python train.py --vocab_size=4096 --norm="rmsnorm" --norm_place="pre" --qk_norm=true --bias="none" --init_std_qkv=0.0561 --init_std_up=0.0802 --optimizer="adam_hyperball" --warmup_steps=321
Each number is 500 + 50 x the weight over its row's rms, rounded and kept within 0 to 999. Layers, rows and columns count from 0. Numbers have three digits each. The size before them is the row's rms in percent of the matrix's.

# down: layer 11 MLP down (transposed), 384x96, rms 0.0802, rows 65-133, columns 0-95
# up: layer 11 MLP up, 384x96, rms 0.0802, rows 66-134, columns 0-95
down65 097:491501544637534533467500496452509532485424480519507504473449419542548505441515624568379479471457546500554478461455478476431496474573601506492541539553463462523451511515448540428577563462608441494524583465481492478498490525587516470494522492576518568513574531459590498564431508533517565401
up66 089:405486414507483523447472519503561405498480498530518471545522559430585529474601489516593510565490579536491508532571563572524577533494423385501498502519543521499539534477500508520468493470545529452495526460472515471537511486542578502559442564536633512407420630520560464414468567513503548471
down66 087:510395593492476418524464462481536505491470438432519484487552497564512528525557379465503513521468578478519473626454508527520423513380507424499485478592421540577485539451508538490519453481578458470477544477437527509489528485449445521464508554472475400381516521482403428531398510511517457470
up67 100:486559492499526463503413552522494515503535499462508473399462528573493514574578532477433535534521506507525477567532380474521500504416528498488619592508511408436480500507506461492453532524419529401431417523484465489485547533585427493510423502562505561392541431373505543451509493580444485484
down67 101:491540471496505464452494554475530450543466490480526491571532482624438527518566494522497483548544574453498438501499373479486494568484502472437536570460515516445519617534531572474499388450483489483494471453425540581551506566562480473482477455470467519375501515560566552531646573602495533508
up68 080:492448536463461532542501464462548522524504493626496488538453467549533681539512551424558528437419537499419501498511489511485546477453534524468520507544485526476517589418513537513577542416518494478538455463472400495516516404425533526525494542568584462394547459518475515614450420519454514467
down68 085:472343463483582473583589534521529514526479484578553467456446524539567577497483447448442589420433510582438449438434462493504504528514532485549518485551516469507453521580574511562469489464511534529553458476462431446432499425502528422499552575479524559494532398474463520499516409497502467408
up69 095:508436480497568383483479581447515512552503531467475537428487484465549496601611448490539519507472519404468515478589474511532501553500542497482520584444525506444476562502535530540540457453483498435535452515509447414560493556475607517491421475511411505564529468584601496589415418549414474491
down69 099:479458490482550521496420515464420494545517488550475451438469538517507462501526478460515514467483488550390484457510441470478543583511477570426457470485611556567420532506530486442484469417428524488450550472548456427645473477405511545438531549353482388440557533561475470534500536544498486520
up70 108:501579483549477583451466544456441469606506431501492562455494532514453456559537532508477492506473477527502526551449425542514452592480493409447436616398444510467600510441444498532543557458584411495433392507540484474583498533524500477398447520558451507437540529450483448484457485524433537504
down70 107:469562510409448433479518447471499492518511412524575538529549544567497522413406537513535470451499470620490416547565440536536529501481578516523488453463496525494442528523487553409503444489523495469565477542564511574549535418575481514444520522442468501366584586540420500478615494554515482511
up71 094:532575429476535516490483530450567520540508461511493602547537533651585527458443467496491509480574456420491624403509473556513478495500474458470516491581495546516459471517494466532554501456452389446528452406428533487426479468474454485551482428535546543370538447494530601519503497506466522447
down71 100:522521522489548475571589411473476528522489621507550370506529491523502528524549576492361438456498568560493478585510504580503449424560575451525480482518511458522386542463522545478462419438560493535539627497451532527498434458525552519527532559513513540454436518510487506558558529443546492464
up72 109:476565482457499520411437519474542442576435507460425392617418550530539436552489514500536470497567469426457528440514610426469466475420491506526513451550443474451570424455490509338455499480464435485417516459503433573532512488483453490490508480476542517515469462472577487456442480561484497553
down72 109:467449489524472442502554492527533512548546485486518425484474468569481489478482590419462493470498530530558448364623504542507451583548480621501510497487489553506543436557465498461495360488579514454467496455532546505418501576549573522515441545537620526476429560425505465564471520500538568491
up73 085:495464480553503531523467519507487484572482471550442552551534574507482657524507526454503546424460503516468517525441459481462463503418518480463485559573571501433547522499538467415527485423492418495557526540452543492597601460494494461560392461507539446446483499523457553485385435511495652549
down73 088:464344488524454491553443524490479452460423485456580482408480562484571512552406535396509508581466469614457476552493543509479490511499491454499531555563545458529466441520529496453483521465519510534497493498504466451463524430384492525514526509631459422477502526487467513542590628447473565535
up74 095:480461445436480578410543604454475504510443583482554452363499466564482477431511393539473569525452492496511550450491408458497519593497445484413544428481469450523481420436514489451483563500504453483400499560462529506461520555460432511494461555604478476503492511455506496434546560441465432468
down74 096:462450490486560467550521525517637503482484609539502498537541493464471523491583481379524546451474511498469529416457429509503582564453508423514428465538546587485551380444438537525534501477473534428550452538505469534418582434497480451534456522547485425502490497511520611424606479478538524486
up75 089:523466496528469536647504506485455505528466522497538533502456476512459514546488478448501571464374516542480528516496509457526569529493448520581536529550496550469501418396452446481502526481400465477445435445503520484460588444426429516535416431477577448431609465496502438558452419578451440578
down75 091:540490568423596598480547504489407436474441557467435477420516623535469537555449488410457491444536522566425460457457574497458483540581578550498521432507512445451496510473521530397518513477498418509462522498564376567417508453440479493486515500514438544485468484547498477556447524540541494438
up76 091:495403535505423604473441520502523524525510578461571561435460417538487491442508533457544525541435436524510408454456535465458551511558535623529497462570506475474580508448556520516569497517435523475471461511509478514449506515497442488466378568540505573380557453460454467588506567536450583504
down76 095:507514557459468504602529558455454506485388541472536472433501506526526520407446628409464500492504509476554391539451472552466410561541454531543520543543502400483426390475570438567467519436470520542503495480578488517513562568435487624480474475507530462480488583543531483486506447449491517533
up77 087:493472529474593521523440558495582511609551561439471512482459566517480477511452506479574627514546481497455508490518483491456562551527379491455484431417464508456377523463520550541566512418433445491465514507490518500439476503453478407507613453510419477558459611494573490533457524498532429511
down77 093:516470477548435501566488467517493534554477486429481484460389406559504442515549519597536535505565462354541617554498562533526483476459456616550496472522540581528458466509528499537563480462501493559496596509534512456504549513533448497392551534613412544466575526551551545514509495536460488492
up78 101:583503458567601454424436511547552430424425445511470429425550595500532470511453524525512500458508463396575549475492490488570495525504515485462520513500561432539454501494475528429547612571370431458542452498451581507522576499494500559457429518529506478485500505512409515520454558431475530420
down78 101:469560517458500448526482520412543433468472457457585503510487495459521500480514456474483565384380586635491546478520530483489457611473591543546444547599585507507448485644479552469482524485503503442554525492578509393539509510489434508516567484539541446492568526477465508462521456511552481502
up79 100:471534464490466590502484518467478546561436502524469497498514437516423461433516546466569548547421559439524441511513550529412444519456538511404492542488392427558533454514483470580444534414375516490449508443544433375554562532559458493586492507446489477523503507467580415518474474445513577485
down79 097:436429462503510519624527401528436514503521418443561511432477549446587520516622472544515531533422521511449535514472438361527507583488524604396564486564544515426498582508478494479486486521504454421505528549544467447515492487481458451484511519567601516501477524433475481468538471427468488469
up80 108:471557592486486485546427583423484541502450544524494508442457537438467517408543547480661582548563487519542564517505429392581504529427504492394487430432515535455469559432442473445514440493433501457460554520598450442487494461484522474499433458516513577528529487489528430487477540546478506501
down80 104:515486482472619479494330475440497538446361457496437477508461563431445460539512459546498442546521534536387568569464484499455508547455479517518529595561476523524559560463476584453471535482500472418508501511558494460495546498474528478433464541484524511530510534551575540521550491639437519464
up81 102:551494542502605432472540500496516538532461546439446471579501428522534581586543525485460475466517505507401505484527504467359517464572503463457567485447466492485489433435485520499490540557500419484443512437481557592468493524487445525408501553548463497566572411541549452498474562355546538574
down81 105:375539603468434475542529538539571589523453540484494509582559567479464493500487479523465348549578468545473550528474447494487470491464623542530530527498526565492539536499499543496473510500603379504544473458586469497488409389505487529540465501529422515439544502501474527497443576536492523540
up82 104:564441464490612498425492442470468435645483489521600505444498551452461469514553499591564574500482478494584557516494518474538531487510380477428548401464511461493511439482431433457549427539454463530494492487494558499502470533538601563485452586500589522569531555564498460509497525542443489529
down82 102:466449479521488469519501527432568567539587463452431462575562482533541506507572539427451493512366496541482503466525479505455495533467507431483529430513418506538500403441541616561483511428529510519402535546492491557467617491460453558503569446470515501435439430480453532384459487441485438549
up83 110:537502436433450482556444543514503458494451443534437524561495485484531542427481430448478463439570474508593542435419492428525552554481529432451527468448513529592482470429512450567511503585485494478461412460477478409489453486479546468585425591502507510493432593577590524483398479417481439520
down83 113:544573496458545599544531502510651489486515402403530527483513588526395455524488512526493495527613494488540473568510464548469405527511532575562487505426517540501441505464526497561419580441455483559520492500494446531462549562532452431529541468473529607488474505432457533452542456570555562532
up84 104:472484490478571545457461509540554514535468500507439490550502528547441447444524513487461472431451601499447499525462561467554663542567450452472487468445422558498455471421504469463518516456433542518489495581495526608500466545537471558578542580477570592510499468492558441533359452568460545523
down84 103:470444523547527487582580474498434488501489531508508445461475617466546567527434563440449493443532557444521485511383482425566516527470526421433482463525435461464564561528487438460508446537388506444582499587501485507527420448468567426476510523601512509537530446484513489450553583473462513393
up85 103:584547498508464454495465573514501555548377534434495523455495518481525545518440564489497521622397481576531459524520489478519530464468423479468424473511521496462450427503442427496540517558519422564514504489548438483483618461481473501504436496489618457406473520508526576393506567491394472562
down85 102:387533508476461526412591497529519469543462579480554438488498563467529511522502486472471605413429540393497460492576529564478490532559490469470479551474543560491489445541458468459549474512486525563511616633468439454489568559349500553484511534448520514519553478479510536498570523498467553425
up86 102:569483537574519514505517533476419436498508480420433589580526471538450419404576508521481486583497519473497540478537432466421542458471487516470526528421463506489523546379498467405511452477544390481446516517516500388508454521534531452528507487472496461479483486498505472346440498520372557546
down86 102:496534511543477521516472520496489521541419413521534443459449458488531561525449500465542569441524620481507474478577435493539544513462459484537434473495408469559459476535544532423601431436448423614520527442532543442513545551535566510511435625464459541534409488553529520426580589493513541482
up87 098:556506497350501488487517623506435548513451432542555534559482574504524493470452546474436514434513542486547544455419533525447483539529579446452495494465475439418442543553543600484432465519451441440610429568520562469453483526525485486482548553456540507382430503495504501506492532539501498606
down87 093:594590468458586516488509505558523436535554529551546438460508470642570532522483542528394391538550475521529490489484434449519435472505536535439512556535381512572507540524483537561519504473519443501443558447472481508452503389442403553500452489542451518469543510425447520543580531509549441489
up88 094:639468580455520513538530497470536489494471533490453459502566507523513564540533501400498527442417500446558492460412606517407574516542491485539558512482455530442471504563541526493483439507464463446453470505417467425514584519501510585567582480551490582359549524575444505486437471474457534452
down88 100:485509512520505586550534488539466427469567507478516472509582489513452574528570565423455641503506412481476519503444445428435452478493531393518519518496524560470530416497592453513431494589558499563545575441529515513519470537526435498563451486533478536456519542437534441499457373509574524402
up89 102:537495495386467470532523440443544490535440393481442488513457499493525501590540465488476534550534503504533504486524531534425611560483497452402562450440516507502438447526486429488396428396515483484561497531589527332438549579516544425472524492458535498433483467578490500473459474457517547490
down89 104:571592611588439452480509455443564507487493558553524502562573482531494504503451414447575476607447489532495499491558423456488433506557463513501496403525425420401572511361514476593490520444510446543500450454454536442452486517523455507551511479496481514535457476509441488443460446489418501469
up90 107:496537336410370444530461492464520523546488535414534482503488516524506492458500443494588573549498506439518501485572539457520491505453516448383519534482495533442529430522418578624576498529541456439503481441522482435492572533444540474444530548513468540534594490568541508555469541465433505486
down90 104:414410497428532501519557401389566449456385512493465420494451581448507564550476478466580470482525434548501531423402459550471615487528531544479541501528543557520504397518533517501542523467429539507523456437492498402407442480473503491581465441417506557497500449493515548522477525498507512498
up91 097:512573439497591603474492493453499408499539559402548550532501460559542646569573510460500504576471495550595505444469500418511450440496547537415501596459533532406465546482474548479501519428474490368472539449478465495461517487505551411532489514470516553528490531504580470474459468498441482528
down91 098:506583543447557509463615488546503484473523542435482513522524622363565473485438517528535452495510436426520506558466492572510469484615541476472409450488535534518502541433520489539514441414560519520476586449583544524561567507492451521517492573463508405429559554563446476509448551447486516454
up92 094:417519516457503564527507594493522520435536443570586474575538547558454520489460479452532533474451553518591576484565474502473484484578571500455540553546490495554611465564518564564449531507560438427432482592552517514530497594557528520384522577518452537520490479389552488509490519452508431454
down92 095:551479466530531468552539551628481479542484468507561473442478606476538536539567496439502503501475509578486502487600489528547527513559611491471558506517493505531483577531536545434513459486541452516494450588538548445415479548568509637506594475475510428615569615482501471487408506474505536483
up93 098:541528397466424612487429532507398556511461487545508551475474521483540573492521486421433526541469541537521567487496479355525569515482504458463488446535510493425526560507436517559522524502520477450431382575470451458475481455447519497467514572490508620486516566528620491441432466501434546506
down93 101:539383503533487585452519514499522422453518561478550521491468428420471473523502404464453458599512535424546522503538532564498508540529466463449546489481516543544464528539524496549440374504474453525583474535527487521461515562433483600459467532478453491661464580574460575566543434539469536486
up94 108:601484529472540517390490544512532539507448566495590548358523427448437530543574501434535583499534617396521479453439546492483476526533455388508549567512446459509523539454441431429427536501533486527523441493525493483407532526487569473530538499485521507483487472584483565527426458454483506474
down94 103:526555665512451508475415530491473453465576464460492549560540567489515517464520501460582427527451589470488469538582555432507526405476451502404445481539514564563502542562505546480510481527459497424449537556513593436632478452520520504364492522535502507512473486505499537552557512482443509452
up95 099:449601594499499485507497479529520524520457484559452513518515525517462465502513525529538572565547459488460533460479485524394543491507479486386491556393417476547505425431469506537489520538450448483411529511567497508493574605478499515407481531528515478495533610475649495423487451573455458620
down95 100:500558516454611517535383457539443502544460473438475489538508550501536466513582503478514608450494527420437570469425502587521415458427526541546455496439561623538601493453443517505513442501560537596488519506522490631481382480481514493445439469531510513478490437528474509510480435483515496512
up96 088:440451523573469443509519537482440576585447523487468448506510576491436548521470479477529449500464562462592489487513470495544497466396494450483534574510474544453496536484562587503447467453413438512524433452514450496494471478526594447521450457569548439378464453605505516535434446376517551410
down96 087:497419569443570453607539425485543537507496552551568473437600516545435501489493504449432430489505519487375510409526546546527517452577537489497478536588421494409517524509547500464406521529507534591493521572373491491538509541424492513516494493421510494506544470501514508440463488481576546400
up97 090:486440472507467571499438511426516516423492514554394513499469547459574431527561504499526526596439450482529513446565481526462488442563410499434428446509501508513417462550574487530451602459515481452493493599442503533555540500470484491503516542647573470519442504463517510560405487458438405577
down97 092:465535529439442497458444498502441555529447608440446474493528510461572592470497524538478502563464592510517552457481451496590510482485569449509493520508515575429496514637483453482493481500482546593474532519492453473564525540558479418563500456443460445515467583426435674540534549557526522515
up98 107:471556458457567524441431489537479545484499511538499495425520491537431545521573477525499508567509537482546497556478421408402495459539435561401605474494462437486553474379572504449448470547541386454442536470542488461486486505551409566580424511581490470474484519450469496573489547497529440585
down98 107:532499439483582544431521547609466496588425503536479468485517439597486516461535498476521475468526542507468536462459484455435475536546540470504493532508414576469428549574457568453461473566479512559493532563456504604496407489467478512409446461568390520403552473459572560508545623508462521528
up99 104:465517461535504538514523524459475538512477472442464478508467479557524481556511564422585616404537611496473511437462542474463500596409463410472564483452496574508571524551500503533491540398484492528435401468528562561595458605538558561429426494494454483522497514523499443549500520553516518598
down99 103:459591551536439486454608481526514482576481513529547530519518473617407509458451505497484493494541558394515432509518574504534504473484559525538486545547384368499597415514491462457422506520572504465505475561424451502516509444515416517434561482483502445429508524465556540522491492579478443415
up100 106:506477518486427545499460500486488444539548440469429562512400517554507522507482514483507539456460524464511562469491518490515597465488518441466496612475569511538458549462448483474521543404420520463467470423453482447545401470628555485505517467523476559485434547535482460357517525405494393619
down100 105:524546521460532544520512434461583472428572413502566536403447529421547490508465606579510406496551422418457490465611562476464495482414480490466507460495530459545486553454551494409475556486591455573576525430528518537479480447475461523428534487432438534440510523525535521532434470504521473581
up101 093:579466559426516500496561441432558480498518478527519530569506473481469485519498499458538498404395507456576531503525431531363533447493510507528506539395433481433452502482590403422419406529524464412528452544495557507399505522563526517491463551441455413532524460515537429520437491492484560546
down101 096:487532450484572515504560371401454531481527571511529485534581459546481435473519447531465535570486508457543497477520450407467399507488465534510464548470439503460448468487484342577462491540460450482446495588486558480474572443439448456511546418507571551462467556471525515451511542448552404432
up102 096:463431418394472420488517516484451528625439487470502512526554482472595462576494502429549524498494513472568494475456565560457506535494430413527477518558602467543472391519535470572419497517531460473498359449493507365516479574560515530514502493510509441503537482584533527528516541495428490486
down102 095:554532541406517496455469470529563508495495495392415454468632488566524490535473614539586476502577560487498480463454534591457480571486568444444507598475466484538514429548572620537421537535583479454447494525506499489451487505487506500534586550489422498553510466535511497570436561490515500436
up103 098:410513511512519473591473526500552485516506450391470444551540489494508569622468538431492528435472498521506454467514437583509529692471523548476584539529464445457492489402503509474551443475420458455587478434514422411520482527491510440457472418574491487535513496445530446528478546500452538509
down103 098:545570442462496449481443455493585492527541514602534520419461521501480479573483530523485462484451505676549409527462489540498511552459547529462473452437489509477539486470501463583499494506499500448496536469461515482531429425615394537415613539472459499419520606463433562516507559552529476509
up104 089:381499393477453529484405485470534583510442441536567523437473485424530603533531536469479474553464505513488466456442526498554512468586518571539591488533524549564544453485480485503431518541508435383509564481518464526386490573478529519426445558409487511432514458565466548452438454559521468480
down104 094:429557525543485439548464484372546463540484491523483548562426589489562527418539416453492487409555484533417506621517534462454577489543479473536494490492523538421473540393526482560429558553459460581443596446524555503559511519470460472531481499548490501472496611443491458486427484526523515563
up105 101:498452511482525532566449488427443409591452516495498519571535512489460432610517425419535526481451526583505577484518361535456487555488523565509579430596514406520507511440530456491583461554455555484528507584542520451492441491470525524429509486490586570480405497476479548520458507475580511547
down105 102:430493530493529481456486530500485554518541523378410472429538496489512472440508606487475531493452518484504476593427446474576462423507568464453528423446560504451500453510613447486459494473509520527501510495514505489576430494503442526524501468592438398408498512535467506448395471547435647445
up106 091:649519574516530538363489543501464531588496499532511541511526571504482589479438580479486488538423543565424497469498539528463466485448475424529514512500491554562397581495539510472467396459481501378520503580585485421471491513514471561554519567531489591428529504505535526448517491515449541481
down106 090:560427497491404493567419453484506512550522533421539529505535492551555461561544484489489562469486642500427615543445475575489568457434503559508499520552456544402461496477558530450575491521452508448557567520458392462404478515457488412517455396454504516469519573527508542561541505505490534522
up107 105:478512498488498573500444525504572493598493484462481502410462599454468516472559505495476502564376523546543523488443507509497531538455437492532478447475508570636428453504595539510504532537386468552469486606477437468545488546502519490467538574598487524533538454436470545564509437414432433580
down107 094:477416491441522474541454434531542502473474470459528446473469557411541533496582489499524513551443525505378569497510557646512482442477491505531432452512456594567515465510442500427528527452567500521456454474524464512555508423535560494464497510505468547473490458459551584479620439458496401362
up108 093:474431384539469534445477467404498557594415520451523540442448403525516454515490508458593492546498569449514507453471492447501523502445451520595483462537548498473444562492480472498446423488505495548516492526487613506498611507528625398462508541552486517459421527401484476442561496525523511578
down108 089:534459624419561515553498526453447504517486480533472472429533508480483570534538570513476454503538501501527546549391490553546532516495502445438459550519598506500438530495521469510501528453547438526432519494463611529517432496609551470431456476473458432502488507485483568459725519500501530548
up109 111:521477437535420557456501523481451449606530464542580589386462577482494482419545552450560572556391536511570519539432386521462506511518491566451532571448450434580526490514477565507444480477402442547483536441523516486592538466560477431549522516463535506457478527512568494521467506433503495493
down109 108:501521437557520521467577530435457517548502488463625429543472480450437517403483460588591583473422492527512531531521561556536586484482528499548485428521540498480371487564524505402461488500434486485408413564498435559575449460462528481540516430590548477491475495466510430482520453490544512437
up110 103:595499553429508609508513485469545485499427505552582494549477455499472481488527462526486495525486508463516447582439477486571583543502463441456500560395454367548533456505484385560473537592503475488448465456589488500468503484511470558447470578460561439445473485483568519486492392453379470483
down110 101:517441391481439520505583444479584508532504593390497569528504489561519559581475500498530552529468423532486484480414598502411465484526509494557492465556460495378505535457526466529500450521548568463540468504454465512492555470512489550462467477531441525604494453500479565459521595434625591513
up111 100:538503453438492440437423522507503447616457503518562524585549513466477462478494458515505470546534527433528613550497585443502557569513454537396497480460461488526466376499544594448478551584498504499514521484424563454388522558446471533432517487486466512497601424540513442438510515534573526564
down111 100:565554528493461425516459511418514491540516511593462463476496488478516543519425551427579488538438521573444425460527524552537560478481536461453527609499566480562579530517531528482574443493456584479540507455581499523444446530546538438512498669595553521475470444453474549452528442439426459511
up112 097:460423458506476471440441611442436531501522411525515471453454483469490466525513482465523437525488605445450455545541425504513502360501518587379507494497494490436428485543500441575514435560509473402411449562475484463417547462595454502408552503516533518481433496444516478538513501501525572498
down112 096:506530455503468382512581443498537597486448525405528540502498488558440465451585429537426460532517453496397420471458463587571560594552562545475499518469450593478468438551489390572446461490438515463490566524471556484469493508457480488456450519490486521433517505534518478474389521550531425464
up113 090:484566389494495577457525470470507472541436497549449431504486435464466477479468520461569533520480532462468508471491566458511539430419495461513527531503520404467422501460545547492536507438552521453529440521463544530426468507621482508409572498508461548389507426357488426445548475532428524618
down113 089:498437509497552555464546508510532562544512504561463608463538494470513534539535531408532463496521439563520624440470475514590573529591528480518517430530509489509549562442509545513456429420524543463479464544509473503455492459504546489603502558518463532457463497515470561422695481471605505555
up114 103:503473552537460483504472457470465301510436460521469520500451488488465537493486575441505500554502529518514439486447415352507543466400565541540540515540484525449474573364535472507490597515445530479513441553472486505492534518484441473527437522489472469518396438523476443508478382454474535508
down114 099:534413579514472510471474400470459481546475444454464411444602495467513579442479395444510478482521535512515481525549566489593534509453462411466474558473492565480414480595469386493494408441485430543531470485533556571525454421462490574459465446511538458545513452517443488542505535476559462411
up115 103:426487531493425415522411527516543463487551390499479514404441487521496573418534534472640484504522519475478489492508538493444601512534404437420573507362521593466464476539462537510418551536422472491477472469486538442515478489557516461437553502426477514511547514460503451452462562549541477448
down115 105:506529537420431511579451509508448528523483524488469400521494472487526530478568516464494505527484462495535518436405487578580433457568650475533587443523552470500461452426477415479577472489462464563516529527514483485437599519449507427452558517567446429517414494509526621511523510542606475518
up116 104:462507525466462450437495551497530445535516502514417590575588421487604522546428447454565450523459502397463488536537431494496480506458434576559622494529572468544485443503510485550538553556512379488564468512524531549486450530552587437510506542618456540410505536480517479515479547483439464490
down116 103:478470546474444586470514547521615516447459477460466557520521477468498475508607520530500420539360503443491492502482499559574521514599480615428545421510492454528524432550479527525469494525417452459481569553534451499472573521525495413452559470413464539558462402481461415521447549486537519558
up117 097:438495490510423566435500475511516437574457457461519480575483531544415489499429529452452530489436594467550464498493431455567435542514480457536540487432603496472589409470455466560643535532462479473512511483437565610451581511472410534441478458463499454522444485541507468470433563451484530552
down117 098:512537477427579549514476345502555508503551500428524566434452459504463487493622624531525512465480531475450473491506563468544499550437505522514510467542472467449489494420478473471414572545532483468502510547435467504482467521438507545429433489449470560456443458472557421464586400613543548451
up118 097:483510502447489513481512544453498580480489482470487531422397537474532445492390582525511544449534430480509571491411493387472518544562459515530494501535462516452555526472579516426526500430399415503480468523477508406501602501438479553487416491483510579460437511507525477485444511336519593519
down118 096:427506474481507471475505438561437434479511544503489470468523436522509556510512525519523409476504544448587487475513555449536551570436527553464570411484499399428517549459523431462508440379561549506470639456481495549551508482498436531455524452398492456500464578492556489470464413477397407535
up119 094:442513407568486563537401538471499473545498474541502511474455545524472546542479535526473572560502517521569582575562463501485573389478520507511564572529536590470495554493589598596562473464489475511541355536476539474530500499447500423525482553463561471497536519519464567569440595508517455423
down119 092:502457559577470553561399517475496474530449479551527448482556555503459572484538561498513588528429525592572483549508547525495466489458493574573530624571554470480477585560470550490453487450509494521392475447528528565546452488546433492490416532497593460511525532594456535550455602531473571458
up120 095:498531513504482477483474595492543510418506513375542477445567522511522492522545479467485580559480392547560457467508502421451478465549540572521532481446483451423497475424623491483427590573551450378465482461462544471442575471463513540489401516455490574508468491471563471464399448522438490519
down120 096:476454486494553555565452463465492526505551595542537567493515498494593448516401573453475510520507459566523577426456482540561469570534501516496491523462482490497501578476576552421498472557546457507547377505465475476514499522462520452557464551472478498733532449456498526485497501529497393474
up121 096:480536424467508539530512438447546473508469428512495483456577505519452502443526528454517582550574530501520500616551487474503648644569472552449586532448558431497484553418487461512520605389457499505406499523560515536454491553507469514533480546483509415579448496532486504453527500439549485513
down121 093:521529537508568561551549463370440523550435467556539467512538516447575547467537537482457584534522519417466569440538472490408471585556556551563594584499531539502441574468468463449491507447521457522518515552412508468427459537470479526474539482456490496544586542508518546428608625505510515511
up122 092:536546564419492519478496531386523441537511434478483463536435511571433484462491574448488530450418555556511469486565469556514522525483498516554512487465594511607380559460504459446455558495548492558419451530476451446487455542471421487525621563467555457606524501443496425458513569499488554445
down122 091:494447419580530430574430532432435461662472525522471472482504562551463539583557635481539535503533520481514480484467582539486469519534497512509539462488509519474461520484520496525549541510516526516631535473442476487440407476478455429447548487483582462619488445496443453519534432400506480532
up123 102:543471610537485510557499496529510449510470437436612593551478414531456514598494498557501450491405505462492549425487383492553578462520482523457612516380530480568511420465477513463528359501448465462494501460460519551452469558517534493517458568474542539487518502424486549494527549487429517492
down123 103:391546496421543430580610520466468567553475488464563465520526478524550564429431547472480496413541517390459473463547544527489502501487496538459491519448598466558421497467502474424517486504553483456516429514527351504490537467486515479467521515415504489522535493582449446568587408430492566498
up124 098:487426402367508459542486463492430588537467509526561558532478522465500533502520482479515544492497521456440608489470490440468522469397512522489616484536513453490483493498451520502484531543398516478536441448461532489499508583428547543425504548516552496444507536529550632645450550434472422475
down124 104:561513463448580415524528581451523487489469495509471570439619570512578481468552420479521480509513457531471508573493515566499497542582498544441478503546520500415445525465516470563550496569496569418484526571457523402580443484583504536498542581531446490517608427486458498541372480481462434462
up125 106:457472494545484508471503534509585407477548482445508515416459501453525546477502560422487452492422499482601520541532550449549573461482466506478487584493430418487436500556407356496390538534436500487498401504487497425536540528489389559455528546517526467425504455503590462436472480427456470506
down125 107:480551424469542455501639404470527423527465417472500497477484426501521608443517599533441489455438442449536440475513459404389596447506530416547482516458457469486465505546522563476472499506508508465478517489535495510438432440573448486511476484436388547491416524489519576465551461480529526461
up126 103:436502468521459531467457565416484518475543526418432526524499639493561577462464470429501581531431500531531614478525486400529565502427507385534477407581549512522558548476546499489443453454533464485569481440439510511447493498496605522460472451568556550477453543518462572571444510533510495504
down126 101:468443404498528498517465569475627513462478497512525469443551468487672561569432529576497457499588465546522535491511507526564508547456559417513461553542492539444552589544497496556534588487529546569485547506466520488508472436429488511492450510588468490476475409442381579538464503469474505465
up127 098:436590591538468468488469519524512404594486517510489486526473524502482359447475491474579518599481516411541509497445488422456641457527474456535492531455539474422496445556480478447539526368518492508460408545515582524532491470523509572427469590441497484447478456500564462533490455487453476498
down127 102:548484526559442472495501527508471573426567499451446420460535468414549566475428484539534467475513512504594486452611539546437531563514517579468539549468607478586545510580582551423473520505568482416473499519514445555584507508507472532488472534446434516574490455385500529531444488521442576573
up128 086:483499584493537497500527518529480444553529461523499422417536497571460508480439529518537484517525456511534486452430449363507508487530443489502576475452462537541452422479491477475599532499505498585404426437502442362417536511502631468560529491469566451507432459480564482550524437422423500444
down128 086:473516442505466515432457508522534544514505367572385555532534575479435453512539548525490440436587454574443562516537431503488534533483560455452437489498411490476422415515469451467495442465522475540453513559444428488519602542460542514460456481564427532555488544497583629470495511531460466546
up129 109:522497443490475459582546498394586516594528416451533518527571491527491522539553502441512477460484610502503473453490476518466500471501492516438478570440532340537514390410474453489541547441428461477563509503496454485494499522515460448465598538445630540441557469515506557565506552472426500535
down129 097:570552524551522538494587545443522547506512573519509526454611578487603557525450525552459386510551446636493487539453541525469432497482549507489501542489494548451549459569505560546414563521580509477511538507480461469544518454500495513523574416521553538449573652490537494542575464484470483534
up130 115:504470478479481484539427551519454491517474464560545521503451509511451446495522535506516486453485578521576516375509439420502518479489544476548563495435472588600496372496448376578494528462448500552516468448496604487525553577552574517335512556528513452500553435501538515519479551456439464509
down130 115:591478586488458567440461469480449540517469599494558466512551582471485427534480500451364514476451437464434615520555516483474440550432548531494458510568555532496450563482456454503528440536460590485432533492540465481456538416495500561472435546525366474566548554428480513537468476512489475549
up131 112:580555570502427482433493545495561482580493493579624534499522445467471509497535532376537570596490533451568511477496401450502596474525516557479568474569482478510479491527535564509501564453534480449466538534542542450548499474414442543529447554438600511490473577523575568493470532432511418472
down131 114:513446513484547533490512541517553442424373462504476515389531500494484492469444466419466495556504517556557500560420491513456413493525537481583492498529523509459421486570445456387489405358482499423509499390510404528472485499438448540454569518514547487489525558503419417518467516499430476465
up132 099:559484455524478508509520526446509517450447517519506527514493467546472530528632492515541497469444571479532542434617426447513584503407551452459528474450443588527507542514488483549411561457540512358392367489432487583488494479496467507540447472522564548411445419507465474549499527539518494506
down132 095:594472439522550573459515414553541441443541483471420503523494485600552615466474552499516472443562560431409559502497502499504550497409576491554410427405436525502473575576545511508459444472540498566435437475504473515500486554528472472575497444520532498423460527519524447515528513526567422419
up133 101:524526494435478572462533607460485552554569534516437510495525480477483405468458550470582581491483552466583626445514562507488486501495477545539476502509533441463621481471517571515491348503431529447485447569489549412588516546500547568447523505521502490531548548563532470525417489535521425565
down133 103:425499436439506467583469492491607497504458526500600556465528592485497475505567559428478456598491560546454495489561459542457503538470561478500488547525540535467480526594506517401437531460498559449553526451549543531483585428428462462481565549584484465481630426533430522505482493504608546487
up134 087:544487495564504528622529504486522450493537438542465567494476559551539423501480489508496582498417459475482555457414500486514565443438531552397520473544497506522562482476631464480526508476423423376483562571502543473443540581423520497553495441523422518538390523526549500556463444443477513567